config.toml
head_dim = 96
qk_norm = false
init_std_down = 0.0
steps = 4990
Each number is 128 + 24 x the weight over its row's rms, rounded and kept within 0 to 255. Layers, rows and columns count from 0. Numbers have three digits each. The size before them is the row's rms in percent of the matrix's.

# layer 2 MLP down (transposed), 1536x384, rms 0.0503, rows 1058-1164, columns 0-63
107:096129105159130108173102137163126156100095148134127149172126144136135120119120148135118103149105128126189115134115131134115177121142117140166077145157156171154148116148160155144108126148132144
082:112105143165124139162128122147115124082126122150117116117098107109123157114115141115097100166105121143149163114134108145124156155123168143177141111116133108108182119139136120145085089132141131
090:148095138126109108147119152190136103099152103144116103137174156112132123168125131109118146130133139098120170124130106098130147139136171107150132106120096105166160113151153132153114123165130115
109:121120194110126181123080127112147167159115083126118153131103169160149140152128124137134108192103165124157133134115104146124144128085124146159139144087111106113127144145154074136128112143137132
115:148110139085135119122118116153123135140124097100095099120163125172117134148142131114135141095172120109138139133116153124112141092146099083154145117105106141128116109161110135104162140162112173
100:094113130112086131106127140110101123056163124084100114137088148130122138146145102139078117115139096113114177088090140101114119193122131111142124110107105153132154087144133136123132126108130154
091:130144107159119144128134149051166138150148109166139124143116105086117126087148128120105103173109145102170162097120173125126185113125136125144156100099112094120121116128148109125132160118167138
089:145101104098125150164088110097124163115154129117103122140142115079153134147130114110161116145146141113078125094107126105135127116092148129114138105111139168112171145152138108188100158113160114
117:158132132151156132131129130128111142088164150160177095136109145136108119126131139169124161153115100153103176155124129105103127089124121096164140118105114183132140133076127118114090118133112129
083:130140138140136122158152123125180107086106106123147142097161083121091115133134163129115109148101102084153137138179128095105178094140155113124160143110138113121153146104137122095110111089106095
093:136147166133133124098131141177106142130153114143169108092074139123116145150133124136095136166133079127092160109136123118118109143133095118102145148134162137155104115158128172092122114115135163
105:143128094185123114127138095137136158132130121129132079114126118150117084164107112150108130144146135098097115130061149168129154148152147125138097157120130106087098137159118099135136114119172109
097:113142115137109123156116150150133122105104173131150097186135127116107122169085147142135168109130113127085140132143099159096148130097185123122140164128136102138105163093106125127105164089164095
085:125104088173080152112176136090131095122151118122121146184135149134104115129156121168108141092191124188111123065056160124158168104124101117109134132115108149104115092122125127105147136088126117
099:121166138105114143101109145117129125098168096129132093128177155149108115159123111113115128138127125083107156146155131152104115154094148139076124102131130134136135154150133116165140106123119115
100:110135150141127153111159126139109162141113083116117137146147144132129163112123148138134142160108100141120141177116122106106143136154149138154118090112126129174101134118131142093140140136139144
101:133158105117188149183125120148137164154125121174097109095187100120130127119131077148078129097157112169093110163107151129126128107100110123152140132113133149115137101095148122103098138115120115
092:176131140118121109144137132168128074119111147142127109078110157159114095182144110117057089117148178156115088120103106105131083133132133124124103114126168114152131124116132136154172103130105154
104:182093126141130120147129140143131122109156091185124153147161123163099088118115082137111147111130136117142106136156163134147113145154075164125139106135119124125122147133129112114131120088122138
099:138147156090146132160144134148128131148118136159114166154099099163202108108112162112095127156143103119146182109152148174121137121120129133119105128088120160134113107095174131121141123088083129
093:146090111094118138176179147135130136140113153139112129120135127145167125117141120132082098174093145124136135179149145106158114172103136101143121124078136103147121087152143071111146118152116158
089:073160159099150121165140158156107134143118121133124127175087142121092161122118124154130133083099141117099110163129137172112090085120146166099109110103093121149108107116098162107099110136101135
095:132145136112143118126148169115115154094134098146146150126135108103127147151127090115122128123155115126123146152102160135167117116111102139100124123160146112107090142140171147152143105081175136
091:141095147127100126144121135084154136155120138116121160136113107135134157186105083119113099123145101125160121106089136123143140124149130159110096143130095150101090113073129096138150167080161128
112:144136163148146086167152120088127122179108098122161130117102129121084113105108141102130127124125121121113141119164155130114125107114148156143151124133146132159134148096128092073130102127118125
117:083119136161166143163116131139128123114129083150148103137154140125166150148108119117116137184122138134170163134132155166143141149133116122118097110099194109090163123131106152075117114167156125
091:073138124149142134148097141161138122141158117126160112098157126157129138098095156159164167118114161183097104128117149103096114142125111093112122124119135142156097112121120139154141127112116148
119:103161147128138113144140116140163101131098089149108138133105109127117130138112142106137121141149113142141093173156119107135147143107100119089143074173134089127140130143163117128164111080149134
101:109106116098160124123146151082098144147134147143174131122102126142132123127146129163122099149110104069139141154101148168096098101102078149148160119126128133097114180125170104150166103142131132
095:137116133113175142099115165135155156114132150142153153097138115167096141119130106166177140174122144132101080116099126152125161137123113135121130122116113134111109159158132123122157137123110152
082:135146111144130156144153135122114147162137135110158129149142164152118121126124136179129117050137132129146122071118127113152118102149155130090130077129085145130125158139117141116104133114151164
109:116158101122150135142113149136153091115126149116163166111151139135152105158169087140118131119154152143145124122135140124103128139135151159125144143132106140175127121096111095122137112143134129
111:129124157113112134116147143102080094087098105115148129147102116143150171133127137133095142104115130111159107152108105128091161118162104130118114088126093124115084119154125116149142122133118152
113:157146107174142091127069126135127122110090143123152096126078160125093160146155141149101134121131184079127144169110144143096073078120122173120150147122125154125112116151115135109094130167135162
106:097145161156148145162133128116078124120091149154121123117142140145113159138154119155114117170131147110146169136119117161119139103118153109125134132098119111097131087121162122104178158130127095
110:140113147170178131108104093144129124094167103143117109124125140119070114115132129107147108123178123130154140098119159113128121091161140105105130127136104089147111138115152129135109122129148088
097:156111181149138095184151129123108093111114076154141122156155126116109132107148102151086170167131099112131158188102126147099142160153093089069146112156152110122076091094119090151082127133105131
100:131121138127096132135134101119119145159129124158119117124119118147129138147133118100114139125123140137113146118113157099085140109148168110111136116124150126137124147130076108174135128150131129
094:108091111137147127119173124130125133153121171140119117126127132127122119183148122147154147106139152153146139133133120132129136141145178083131123162131141083156130090118139124170112132095131120
086:108132089066115153112154130095140143170109106148156164140111111122109107109126138123126092130178162143173167123110157198175149120157108153098092120137140158133106181136150154153133139130146124
101:173097106148141184132151128112132151166136144134148112148121152149146132129070112133125108152127131122176132084117094156119120141130136119103122135131121090130114126160172111136098127196154081
114:136153117113197163117148105103135114100164137148119102121114117136097110130120139090141142141131113177133187115116169143099142102121141140116140131107145127121135120153099135118124135129105106
104:163124137098094157166134135160128121134155113122125106115107133087191157149145097093127136135111096151137125141101143093119102055139129107091117144152113104103127127141164145152161101151151128
113:096121140128080159118156110128103133132061115110145137144117150121134140175121152114108125092114085131145160175143114137104159102135101087160134138152119204119134084143126106132121142139154112
103:159103138110153172146104168085129145069101125173157144142133126069123103123126133153126143175077114140092118132133130150143075121116122163158111158128087187084131106118123124187142133112139160
102:122128130091137107124115084163140143106161158153139125139123100095175155128162115144095107123122108107129117149159129154148141131097130138124215083126105113127146101124100121150101046135153091
087:134169135132140115115133145109139122115128095145150098147090125106136098163161133132123129127111165096180134116091135131127158149099083143108132102134101107123132157140160104112119118161153090
091:132110128131097162160128137140143149140115103108136096176135131132148150140107121117145159093112143149123163123120136132150166109140083092156118140157112105164111094104119131099109126089146140
091:112140149060145152169123091123146142112112120126129134168102152142143140164144097144129117144174123151122145143125124131113108106151105168118139092080126151141138147137105146133089130153125150
097:100115114117086112115107117142158128122098164117119129153153088116155141105122132147139078140138125103150124122148132087153134144130105132104153155125097189110105128178130141110120093140156092
105:116156115133146157123134174141152122117090117160132122125059113124139121124172147125114116119119166135099138112112148073171116129171161106158175100164149119109145138124121093127120112112098101
093:136173115121150127113128128111140188099134162142126125075086114101101146172129106156158158118151151115130105122099113147112161108131116143117152091137117134129129132133130121150098120150113149
115:162108128152112102139123163112082131117150125142143127107110126114141143150137098142075129149143093218148110149103107111100172127116081111105137126088130119142150088117129156089146157087158131
088:127093139108087135136112120170098131114142176101154107106115124066092087140126134153078110119145170122135102170137150163100128102098105151155131165137137113140127127120109154115115138106126075
118:132129113133105148153160108165122153138149136103109116137127166132095120126101121130123133137120126117138170184155161106132115155122172099117156163106156143128170164085128161125129131119157114
097:137114105099123130135112134143104048143094110133144103156121132106135077086099072137124102115186157119143132109131148144116133140150141117130100117111117157130126094100146110143131166114119147
106:094116108160142169092115128119117164116115166138163139110171153125155191119152137125142128142077126146141130131069128153120136134097084114142095091152137119112058122121087112131105116134142146
100:103103138163125075122131099124087125131150154116121107149133114127098113156136120100119112169142144114156086128135149120132098158157152152153077095104103075119136143134094081171126146133133110
118:120090074127132168129114134109129074122148163121091129180095118094172143146125110145145145128144098136158091138113141133119108099110114117086155125144089103126130117125071090151118113124109113
094:146125118137122153140171165162062094112108131070126141134096106174119113083124100130122121124100107106110142110098069102117079170156112116148137138111075136117103134103149173089109123127103130
088:125129144139141108162154109113125111089141144119097093134092144129143113148132092093130097105117103135138136179135136105113110164094108122141121141128130187157111125146122138131131159134159097
074:141085078136093183146169133101124141137109113136128164116096103097132103128135120138121159120136162116128131131139143172154134125160128105153089124124138153136122170111117149111131163141132120
110:116142136125131083143135141115137122144108085130142126110117123152146117143117105190114150150124122104148144111132118131106150112118115102122156140120132139174127108106099138123119100133105135
098:125126151141123115136120118145122134086173151127125121111102090146134137112137128148133116110150094141096122121107119133118126124122111129134183106150140117148119128120136085108112129146139104
091:137154133105098196128080174136162086123123177142147133134123107114141130103126149157139134129133155113116133096129119116150137175070138133106174111118185131108118153147117140124103100129152144
094:123146103110143159157103157147135132057090183125172133142152127144130153131074138155119084136137121090158140076140106136142155155092147113133131120148154114155128111142134148147132114152152103
106:105140141134151124127126114122136116172095153149135112107087104144134088101102122111099088079172090149086075123158106157105147131129143116093119123143122130152154189132125114131131130141078153
104:144138124143125116109112118157132134079137167104149110123124133136170121181127088144085145091119135160155170154124131148135124117105136151138139159127119151155110142119162134187099109119130140
093:106091139126136149144139164113154112145124139137107175120090133116170137132156109143143176103123157129094133142184177145127115127179127113112127104116167096150127127173094086155165138114138131
098:159100135067133098106100134119161127142152130171133120132087140112115115113178125147151106118121083135095132166135131135117137135188158152135141102117137107178106101176085140076106149124137121
092:096128113119131132149153111132119099154143158121114138113120152169153100194127097142167100138153142118062095090115154149153113181121172102098132110103116135138106103146103125147090119105115153
099:131125125184073149115105133136080120136104121123190146128137143146108099138074111123132144103128141127097129134155147163142128161143084096179121144132145136129162136121129125138160164149101136
082:110159104165120121160152109102167146123142153139105084130115110126113147171129094118160084162114109138154107099126135167154118074140115132099131138151103118131160134126166112111100138134147120
081:161119110148103098090142108127109114146142135114116099107148138126089118187152152112133136131126109130125106116139158141113120111102170122107146144155101145109158132123142161099148126156139097
114:130103132146119109131125090130136138119147122121163126091105177101097147165134073164134142116107110108123118132117153152134117133142121146124150142146114137097171134166147113121138167136124120
093:133136123110118158131130094159130166143103156146108132157137141139121099168106132130127117157097144132115149168155148147106152121115119140142126083103142144089118111110145125088100148102153158
107:116081081103137139139119131146135148117076150166112166111150123159109162135096109162124160133117149138085144189154183120105159052120186111117123175118149101110102133117133101172111119134133158
078:080126136113082124149116161088145145147143088118103114109100136137143107133086170137110059145130108117104192101122103127146132143136122142175122103116099117117112100111111074096145121162176123
100:098156131168110139159123098125139109132153133128159124103148080140125080128125101156134142170127097127098189101119117102097087148117094130090133145127133144144132176077133154144130106100118100
109:133130135116148103133118116122100146100144128112104145098080139127081136155133100185109162187154141128142145145149132140134117144132153110135090120083095104116107140106104123169135106167142130
083:111130140132130136152088138133145139123167113133134146170099147115125130144152150175113146107128136146089144176133153137137139138120173152116150113105108115107114160110107151125132144124153087
091:197117164110111159108153119120100150134103155139074138106129129170131151150140120157111134118116123118135112143166144121116118126147125156130058147121079136143143139144138134123140152073125100
071:138114070177116148147110157138093159090181119083136156131100117114123147106108132135104103150109122150105131151149149100151125105129134137154098104105141135178118094124137130085125143149133102
099:138121102132151105108088114138115128157141148135123100104119118121130139139110140115134137091120133170101151124151135131113159102130094136119148137153128101129111157126084142159152132083142151
087:110175158139153129132119133101127137121163084105179107171114168141189171106107131142128151134122114123151140183136156185129181175108146121104093115130110149172138124132122126116118104100138142
104:152148143154142106144111126123123137129083142151151098148153149115182113101122127119100108142104107135154114121207151124108103127111121101134197150121126142134106106118108106120144165140185151
090:113137121161139122078129146159110106144138087138130113154126109145139127089114120131151118157078139097097129109102111138138130149136091143124157119136127158150128132132141086160076127164128158
117:157113103105109134080080117158121082106118129140066127131131128093102143139163139133157126094136138155143133115130134123114096103101092111123116134115153128137109064159141116133133083167136122
107:110111117116126158149121131161118130119144135138122117128107121139139113135134153105090138129167117141125060117101180122148187081163138150116087163119131150114149128117133126115107133121151176
096:114115135157130112111090114113141123098114137143114092146150131111102153151133113097106104134093127124151104121175131148124131153102122108143152189144144122128136155099123168130126140105081091
103:106124114122168132133154137103128131113099127124094133156109132121117137095076114144104137169146195180138138133105137128106134167131188139167114164082090113148172148122124113117169168137088156
100:091105135111098107097187099184126127107112106114140137134127126146142117158134117127081100097147152162139140126135125153151124128113118150079139133127118145138126112141154119128162144104136105
087:118132131123131118129113139133096119133160111152181155134103064153105102168116097140095104090125098127156161116088084134148153150134146151143100142121121091132137128121118122142104141147090122
122:139109137125123133122122154112134171143142115174159136111164124097170155135136130090116140141156119173116112158131127162106148111166084108136126100140161163102137164080102145102095160134099183
106:164114115134127132130109116117125173090120141164113093160120145140115146114150117139112151161146103112175153131155131135079130124105141134072150127129185145142120186166117122131161121116178106
094:104124130110159145172109139147113149175145120133161133117127153137120102139142122122107122117151116130127141118106122120113124124134113120106119184094103160134110110133128114128150162123087135
110:111128134133100136122147129126109085141130144152131138136106125129139104149115136108130173140102115137134090101170085173124090119143160121086182128140159072122152157100118131135117146151088145
098:109126179112109203099116098131103140131135134158158146111170111137110136150114117127112166102140126128119115152108156152136156153125128112128155140116130133105133148156103120178073127147136097
095:103130154122111104143132142147095100104126074129130128100160107081162086094163131150136119125108139103135118111157138120050145142126138142166136131129132121131132120125127094169144130130152104
123:120110132121150113141123117152094102084103136116113102127150077148130102078147139134140095088179134132156123130156198119105126117097112158113104131136135123111180167062131130128134129136145112
092:094162102118158072116108140114124101151086105146106075118117139115125121088120145115120193147120140131141113126107138120183129109110132135152085102111145137135124179112124136078132122164137093
103:160110104127160195125069177132154155072116163110141168117074128090095143128118081147127114102148135093103136127127131108138112135128139114157156133131128123154142098105093070174120184106115130
096:099094087147122125139111118151120108132135134105143141072129145122111151099112150147106158119125091102193164121123181160149114153110129111132098080106143158108166154121113162132136114110153101
093:180142157158097119112142117163141137112119147125125115083150104166132105156089121131145104138104122158124120140103127147116128141125105112143102140143134110171131136156160113143120102119138133
092:163091125122115122152103162141117144146196120154126133142094122129131132149159111147099115120116115117137094108180112119141116118126167194152056154117158098125152109102152112118141106132132125
094:103109154122153106121130157118159087127148120122137189157128116102067152117150095124131187147087139137131121156090175114142161142121114135153138102129146097098106154138069114136079162124169129
117:105108169144149152142080149125124123167107138146124141128111133114106136097160137146087094136128101132128097105109110088143104119074151108143107154125095093092075140114129093096127149170113170
# layer 2 MLP up, 1536x384, rms 0.0608, rows 1059-1165, columns 0-63
089:063121110109147126110118159124153131130130129155152111103136171155141133120157154101129147116153099131130172157144116142132142143124128124134108131106152147122155127091106136135094122110113159
099:142122100143112175123150113169118115114153100149156157090091141159112133110114071151060153087164100113111126137142158155164117113158108100166126159143089147114155132136068140112144097113099149
096:135111095145154057109167107122105136132129081117146142078132094135075116139140107136152130130131100134120104132147128104155147108122114095145140129133138094108145085099167167105137129119173134
115:175145086126154098145125132094126164155115126095129131137170084115135184104107173081142167110148096118152134166138130094116113103094112124126103131118106137135117127133151146121086159124173124
104:179106118137123158153144131120127152095152148121085177119112081126134098080157146145120156121107142131125173097151129149122109125125111135117127085182112124182095105116112154071132113094126115
094:143098113102072120110077097124132142142115111157143135112136129110109130130145137114077179113111163142145146128114123132201135119131121132117094137119127109112136122109116182135131116119093131
093:175118123104164094134143094112157126117104145108097101143109148103129094132117168113154111113137154134156141126157155097138121128142125189139129092107154138155184141138132116112152122148126141
099:113118122132147099162124114106128107124148122069108113118137113134146138148133086127156130160129161164116136116115116127096088137095100079110082120117113162113130136148165107104138132123132101
093:107083122164097125140104104104148142109109133137123124065138141154173122129091128112112109116121103141160108143142154115140159134123129096123150129054165182101151101137113152122161150080118119
094:147115148125174138141159097118130115155182123129147162148146124120147141183144068130083124139118128137119121112128118104159132122152140150108148143143146204093108110131109139158161112134145114
104:180139136145139127132132136134110106195134125142126099128092098102221125091111108133181162188122118136091135116150130136164118143103114151148081108102148175141130169166136097129115088159111119
093:097132122126171101121151136155091111129124131094119139136122162121146134137124135051108097121128121146118089122156102120092140173107094126144146122098103168119113133123101118115126155127103147
097:107097124158104149143108104132112131137113082127151132138111135123117132110146118140123100117138096120091105103083138164127172111171122163117144166134127095134132116074143111128141184166090090
101:121137114134151120140123152112115132117165092160071131098144146128143093143135095149148086122144109136164144116113130083124160118099112105167104092167112102139127105105095166172179126092129079
094:082145162143131143136164108137115136142113146150148086140136132139139164139128122143131154112123104126182123163138097087119134102137085121140108123111083139131123122077148132129114085086087128
098:109148148157144119090151153100131142144071121166117159107118080113108163112110128134113147126123171108117095085096117126114094110138136119162129169178138130125111100153083091118124153108090089
099:148119124120111149150155109127162137097141093123115128128128167114142118117147069121144119156119179170110116114163143147127144179159084126160141126127139118171116088100114148149158126110140124
106:126109109112104143083140065105146090087107161129155139159144133143148153109164148099125128108119132119146099139135101136097166159127159118117163101107139114103090123123093122126108082111125105
092:121118135137113075120125150094107124137125155101159128094135116143142126128131126152126161111120113111086101144121133115165129115110157179141154106135161165155121115152135124127128067127153085
092:147124140100138121133129117149125116107117184126136115097128124153174139115136123144113110171112124121136137138156044110173159131125164171111112113140134151120103086099124120101116143121111162
090:122143139100152081137140168115158096144088121130120116136116156102132101152100127096091116094163111151174123111090122124159193165151152175128141130104141108119179154106172128157144138130126144
090:073104133118125157122151188114091121118124119112125131141146133130116126113148128155169153098132105098124127135151124125160150121119140125099162177103113133120112143163147151086160127128123165
102:108141170151118150132127140132145136109173133118144142121131116100101149161141087133105099089065115140127106087142142084133138147113119152132102137137122154135116135101116135109147156086148111
114:159177182149156131170150111126136138118111126108127120091121115140126113112148127140121153148098107127131101080127134131148115132115143190090087154134150144152144150140105134115172116127162110
138:139109111116145142121155096158125103129146110086122115092140151112170182148121126125136109148126140156140148102093149181148120163111140112061145095157107104131153142088135147102126115144153154
095:143122118136121129165107113154136139125156103143165144095136147181147096117139114152127143133143170136126107119115121124090146131138086142129163125076139114144120109199127150125148131112111138
120:108114107116119164116133119144163101111104124085145140170139157163107133122122101116132133158158140157104099127149145099106122113142167088133080099139116104137144133087156130139160111131133120
094:166140138101155115126114112157142169150120121145150089090096124152151117103092131096109138092113104088122143113151152138103115122162081132131126137143101105078163116139121117099119151086116120
102:083105133132099127131154064104102123091129179130140141092122083146144107138159110115128146082113167151147079106157122117106160130162145125129112118084129085111126144140151174112100157085130120
091:119134127101141133137087139102144166121118096143061110128112172126109153111133123151200153155156105116107136164133127135142155145147089138171138153091119126134142158207168105130122119167129146
106:153088129132124115153153127093133122149114110105136089165148160120109099126143118149152137139146118112114106104140164114150135143122144107124153187176107139083143144114119119127137133115121130
105:156119118203133126080154103113100112130161148128130142136135102108169144134123112111121151139116120128145089118150158157144136115089128116118128129109117133146128115086113137113128130145153123
104:129101124125176109139105121126094116124138100133142112120136131118123135109062083117165090164104177110152120090064147133095091094088145172101143145154098100159154093149108112144079111141144117
112:115121161122156116116179105136158138118113148121117117122114121152109106107158155151155140173090179113099084117078101131129126119129118123108150178134161118123124134089147159137155147149097066
112:133106132159071141119127180117128135100134156133157127124115150147117149129086203118168134120144122134124112121124082113157202131134117138156149116126166129119118128138129165086149135165147103
098:103103105126103144139111169105153080145108103132123104127108077143099137152104108071132101183100108108131142117148147108115148124127129149150158118094136106190133148142135187083132075164150132
102:165114076104133110143097130182079093145193129157138118097090091092146109136134104138145136122150155083154149129101116137161136101142146114121118148113101169110131163125127132128104109121117112
110:107147115102120153151105157091128119124147189112131109127105100114124113168137120150146136095109138144153146122145141124143058130106121119143134152117167101161125112104156113133125152092137153
092:137115138127078152142153113131154113094131112108148094121145117100146124152079109085099163147141109154087128156174115107129135138145126192129134122141149111079108102112108129127155124120072114
092:137167117100097132153135178124112114134125178167143096099179121111113122114147115111112146085154154153084123101109074116099137141117129155114194148171125138082091158116137116146130157086096136
100:141088149158123132108166127127138121116137118141150160118148130096114104103124117128167136169146133136122095088116102153113153126124168106142131191103139148098110119167135130129142089086131134
102:147085151104132126149115178154144086113188178150131124138111132064137119151147112121144149136108179141145089120096112142149111150124141098121147128149085148110148106107124131105145114099081134
105:154093121121133141157097131114147110175140117110110136169111146125103139132118146116105136132155099167153160100078141103112116151150112102138100163140099143104113135148105148154141104144116126
102:145141137125130134151126135128106132113107108095080106145120136087176109128142128121196146148123151101143090142143125108113123097106153126132141138130102123146079143102137113128083151143148147
107:128123130130111141153148094099126174122152192108145115112140116117152150124096131118113134188080110132115105185120078132133141142114123126096132128151148120175092137150107191139110133135144099
090:112164162130117115164111136099150131155156124138131149168124159129158145098089118150111105121127147103090177125150148149132152113116102151112136128145113085098095135116140095121136109112096102
096:127152129171099090144139120089104118127079095117164130132118101116134146149138120085106108139166129125102139119133136123143153126137135138146119130111147107143124115143145074135144128130120126
111:130157119090138146122177120146167141151138094123122090122135179133106118117161124145109148159162111122158131103109119123143126125143121134165162118164157084119151152143109164132111146126134179
107:134106157122121119139095127164119164116103157151062109124131116115133162141084168141156125104142133111152136110154150154166092134138133168146119123099129107128122088146134145138124131108145126
107:110129121147104129149148101110119128123137135082094168102125125155146123154137151137133116117061117141063136163106143095130104133089129156113146104147161146097102155128089087118131144156048131
096:128142108118077151129176128133126134137096152114135131121116136126139080136122061133181092153148172112161098146143129095091183108159142132143132127167148137133114127167161105127149139134112080
110:136123156189136150146109118132095127156110095119122136114143116168107124116162144136110089127142114196149141154173129138124179136114102081137102115086161137140107122140111151103133134128138124
102:114086107135108111165129114139138142123149099106112120097114101158159117135111137114138159161147130098122143116124135129105130129108115135118120131116147142130093156141123127131122155090125129
107:140134118125105125150140093180143136127102129153131081120133138128106097161117128072107152111111134117135126125162110103124113185127175160139139138175145128145134149122137115133122076139130062
101:158156171136067140130099111123155164150097150137157157141122092131084146192120130132112104130118093125160114178103106097106128114127180110119101098118108111141129115110158143104167105132081129
106:147132165090091156131163102131114152149096150142138122052102111114126160084113139121157106130121121119138121108112169164155123103111162172124098129152143070126100145185084148090132137109126095
091:097134114163145127162133141190152116144110135117164084133141152078112130146091175132179123132135134111160152138100110141130128109107130150115095140105188151095139138173134138159137142164138195
112:100099080139140120122119111085120147149148155126120086144143122164118169120098147146092091126151150140162125130118148139103155162153148173121128175099154101134150125133115126132163159140162135
089:112091142106095159094101126091150150098103099124132096129099146103106109152133144119160146135170097134144100098097092044157165136170122194115111157135062097113118121097088144152135130110120118
095:106120166142119139093112095130102125078185125154144144140130107134162141101121134146121121123142122106126099138152103154140148131115166139095149112143101107082110153130157115145100146110137119
101:104094117112106099138143143132094131127109102111141151122093105105123104133060142156113134115103141158127124098165123121126124082159118106122114151152123168103071110129111108143164166134100110
109:156094167097139155114121114137144107087117132125126126104149119106107100095119133070069165120169160124090140173130097125147141118128100149105164132145127121139120110205132102115135155137092128
102:120129127119109161107140112109143127150228186148137138102181137123070136160135154137136145115146071154147144107124100100131164081131113157136143133151142087128135106101125109099103154093156147
100:149125142124163051133134088174109115143153164122117123094114103132120118137142084100139094146169122107167110130105156153138155152156133095136173175139134140115126097117165153117108107099122092
110:138149137120074151131125078156092101155165139139156114138111079117127122144118089071143133109126138129125128129127148121153170112127136155104095168143150114127109080151102145173128123142111125
098:099115088110109123165148143152150136118138096132086142125155141141182183126162114063167151088167123123095146158143100139128097142127146107103102101133114098135120125127134139115147158183043103
106:148145105124161112152131097107125119122153141132149157141097133101113096147115146142087171123139119155117156121114138118160127130158126106114152159092141147113097136135131127138134094085162143
104:107128136089121148146106127082146104101092208084092110133127106169111127121164102145124122088040129143139073095150153142121164126070126164142133102118141105097104107108140111118171105127128165
099:157081115138121147144119146162143136128164163136152119123150132098134096108175130148126157106119104158138171144155131154149134136122115141151161130137163121168152129112136145148169165160124098
093:113101090133148140151146132155132159129145146103098170111132157141068137150180129121154114155150099131101093146147112149120132156130145109123144117160180123147136119152173130143137118131128094
103:128120146168140121131158139141122135127122129142140177140174124140105140129146164132130107107091170119148106144142139102157106144092110111171116143179117160104146102155127179130129082091148121
095:111152116092138086091136105153131122131126105094165097107116103140087119154089110094141111118155079123142131124153141139165139142158142132123130094140126136157163115125161142109111112132112093
098:075121093089146132129145125114121150108090179148115155096084138171145120148116147157134062119101162164136123126162089127146133130106123121114135125128134137086115126153112115112125123102160157
111:144157091122137151160138069120154111112150119142138131070159129106154164110142108107189122138124107139124157143093126151122148142166169140111139112146116108133132163120114148107136129138151114
096:150123133147099157163106128154103122170155103132119128134131166135165161122116110114140097157128151122128143131139132143133112081072104124171124164167131156137116106133115213156175101087161091
104:122167101091115132153148213119130130113115145120148112168107114094136106143130159158123137114116157131144131117068110115090137172167114165110087094110137142101082123071125135154191089084098141
088:155140139162166103142107120128099156110090178143111159111139158174128126108144151107153172142125111135154105138101144096123096133163072162130144131123161144138103082145117113093148129130142151
097:136159140125104125140072151139100123104126123140116129072085142112109122103077136133112124120101161141106140146102099167148121120155096110177146169106066101144144110137089137106121133113097125
103:094128132126087144132121135106083173082141126140156150111167128135122156099119147147105175175142150151133107118170140120102152126144103137142114132156132119114101177102106092119163133161116128
088:120148122140132164121138100143140144157135130122171122140128158103127085117125167109102122154157129099153128144106162160124158126111130119141154148140043149139118153139115118154158121109154132
095:177088156152102111118088143127103082082130124084119100133120104132145135133126117168128139122083145113119105082127114082141117108104143093113121084090121131134137175126116081065149113076133157
085:077131146136165127143090127128118150101114122121139144127134113189119136109156070134110149159158129137090111148125142098122070147174152156172131144134140148126111081154150097122118122145137097
104:114123152177156138117108114130102127067098134148092149126140087154134149130143138105088149163117146136133103147144144130162115091129086130118124090121138105112152092099141146143109107101135161
091:138154117105113128143093118116128118121156108125157163127105127173129106120119127134142098120131119125106125144135137088176183119094147168088120095112134166124144115149113138121109081149092123
106:150190159132123117114154131131108142110167110142162113138125138061113125131153113127105105101065102095137138128121153126148164114139123067103167135104118142115140140136105157105145124150138095
092:114125154147109144152122145120137112109109131173128094135129147123125147134154126104102145109142155142129072155096133110126156119123115107120174129090137125097099129149124126120123143100123069
109:195138120134143151097139116149105104093119147131152166143136136107120137144127128152148131128115113134103089111132122106120139122101089115127124159139176099145127082154144122095067124140128107
098:129144152132139102113091139130121132153080156163127179111140126121114140097139109142103156141140157098104124122140080111096125114108121125157146167099131099148106081156168132091155120144085097
091:182153158102140121130145150131140083145192129138120159119163151128098147149123128145127166116146130147086175138135141155150137130131112112146136105135112145108166157109141137056129146096134070
101:102137112142087125127169116098117129165129135142128162120137130144126114130133141136132137145141130164115166104153140159090136104112134133140126148164189137148112138147123147130148066177126139
096:130129147131150119115172123181104159111139117126145110142188157164097116101093156103110120125146127091148074147158065161120124134128107140148143100140123156109107108138120171109124146119162134
083:139096098122138145099130103177157146104161125151119080117127131112119141142111124103159146138174071117119148122144139104148141169157160099165161190103173146108128111116142129157165153125165104
109:095174120094131136138191170129126111127183121134156149128107131114109156126108172155108146145153123134109134147128126105128144135110148099137123140118149108120126151160110135103178144157081172
104:133156157117097106131143119138101114120109108128141103157116125101138128169144107109113145153148125127143104126098136127139147074089154137086117166174167095135111187138154136119137157111095119
094:097083145056131117153087104132102124126127114146124119119115118104135129141124148104100129089148162143137172125110143096123121150100113134157170127094118156110132106098157161142109146131138119
097:109154119164155114131121113102106154154106127147125131129115137144117144135150120113122068158091092096148163119090162134114151141127149135149145101105094135139161125117108112119137138120121159
092:132107135139145149096137102105112152083125152101110129147133130156100142166099119099092152093154132171154140146147137129148126142125139107161150124155132099087108108154116109114150135105103108
105:167095147144117102116148102124113143100139102148151153145172097048109126133103095113144144100122111079113142137137109139111158125116125125113133175116127133140088135174140151126172156151114084
108:129152164144147158124124124130118160124114125127142100143173118082106162107161132139131126135105110079120147084160143115108101103130172111158102118114156141145162155124103111121103096114153147
102:145178133150110139131104093107176123138106140111116126097149137112131124153122145086095143128093103155147164152116143083173135164152112091075138134156174101157103112186128150150132142121134157
109:100114142124155141110079175131153122108104157126102107098132126094107162085117102156157115184131100108125122103138113077154106144140120146126114157186140150126118145111126115154120151107137140
109:183134123123132117108161110109087093141158127207136086107138116131158146084121123119113119076143149110136165136116136105115106144114118132135125169132101113111135162134136107171150126150129134
093:129109123132157118148124108133099102156175128106111104125171166128101191157098134139179114166146118098149120147147121130151079161141114099134129138149154134154160079136142114155167121155150130
095:160142145130130161141103148126187103087126116142106143157114121139153084129119147059114124118151094105114103155106137155121121107137137153173124148166154156118100107088141101102136133145082140
090:145126099173144128124149080106130146127117138106117115100105115137145132144103130071098125151135122161145148135147113165145158113102154141120105154103108165113119079123152103143150107081122115
111:121117122125101104112156140184120139116158177097148119123126158137147119150113140120130132125129095152117115108139157127120120127118118093105155118099120136120079135127116165118151124102148111
098:102097105157102139148097126139127087133097109138155140118115093100164168108133101117111096121140102100103144091104114150141113093147128149103114134114142076129168142090140203132076122102145139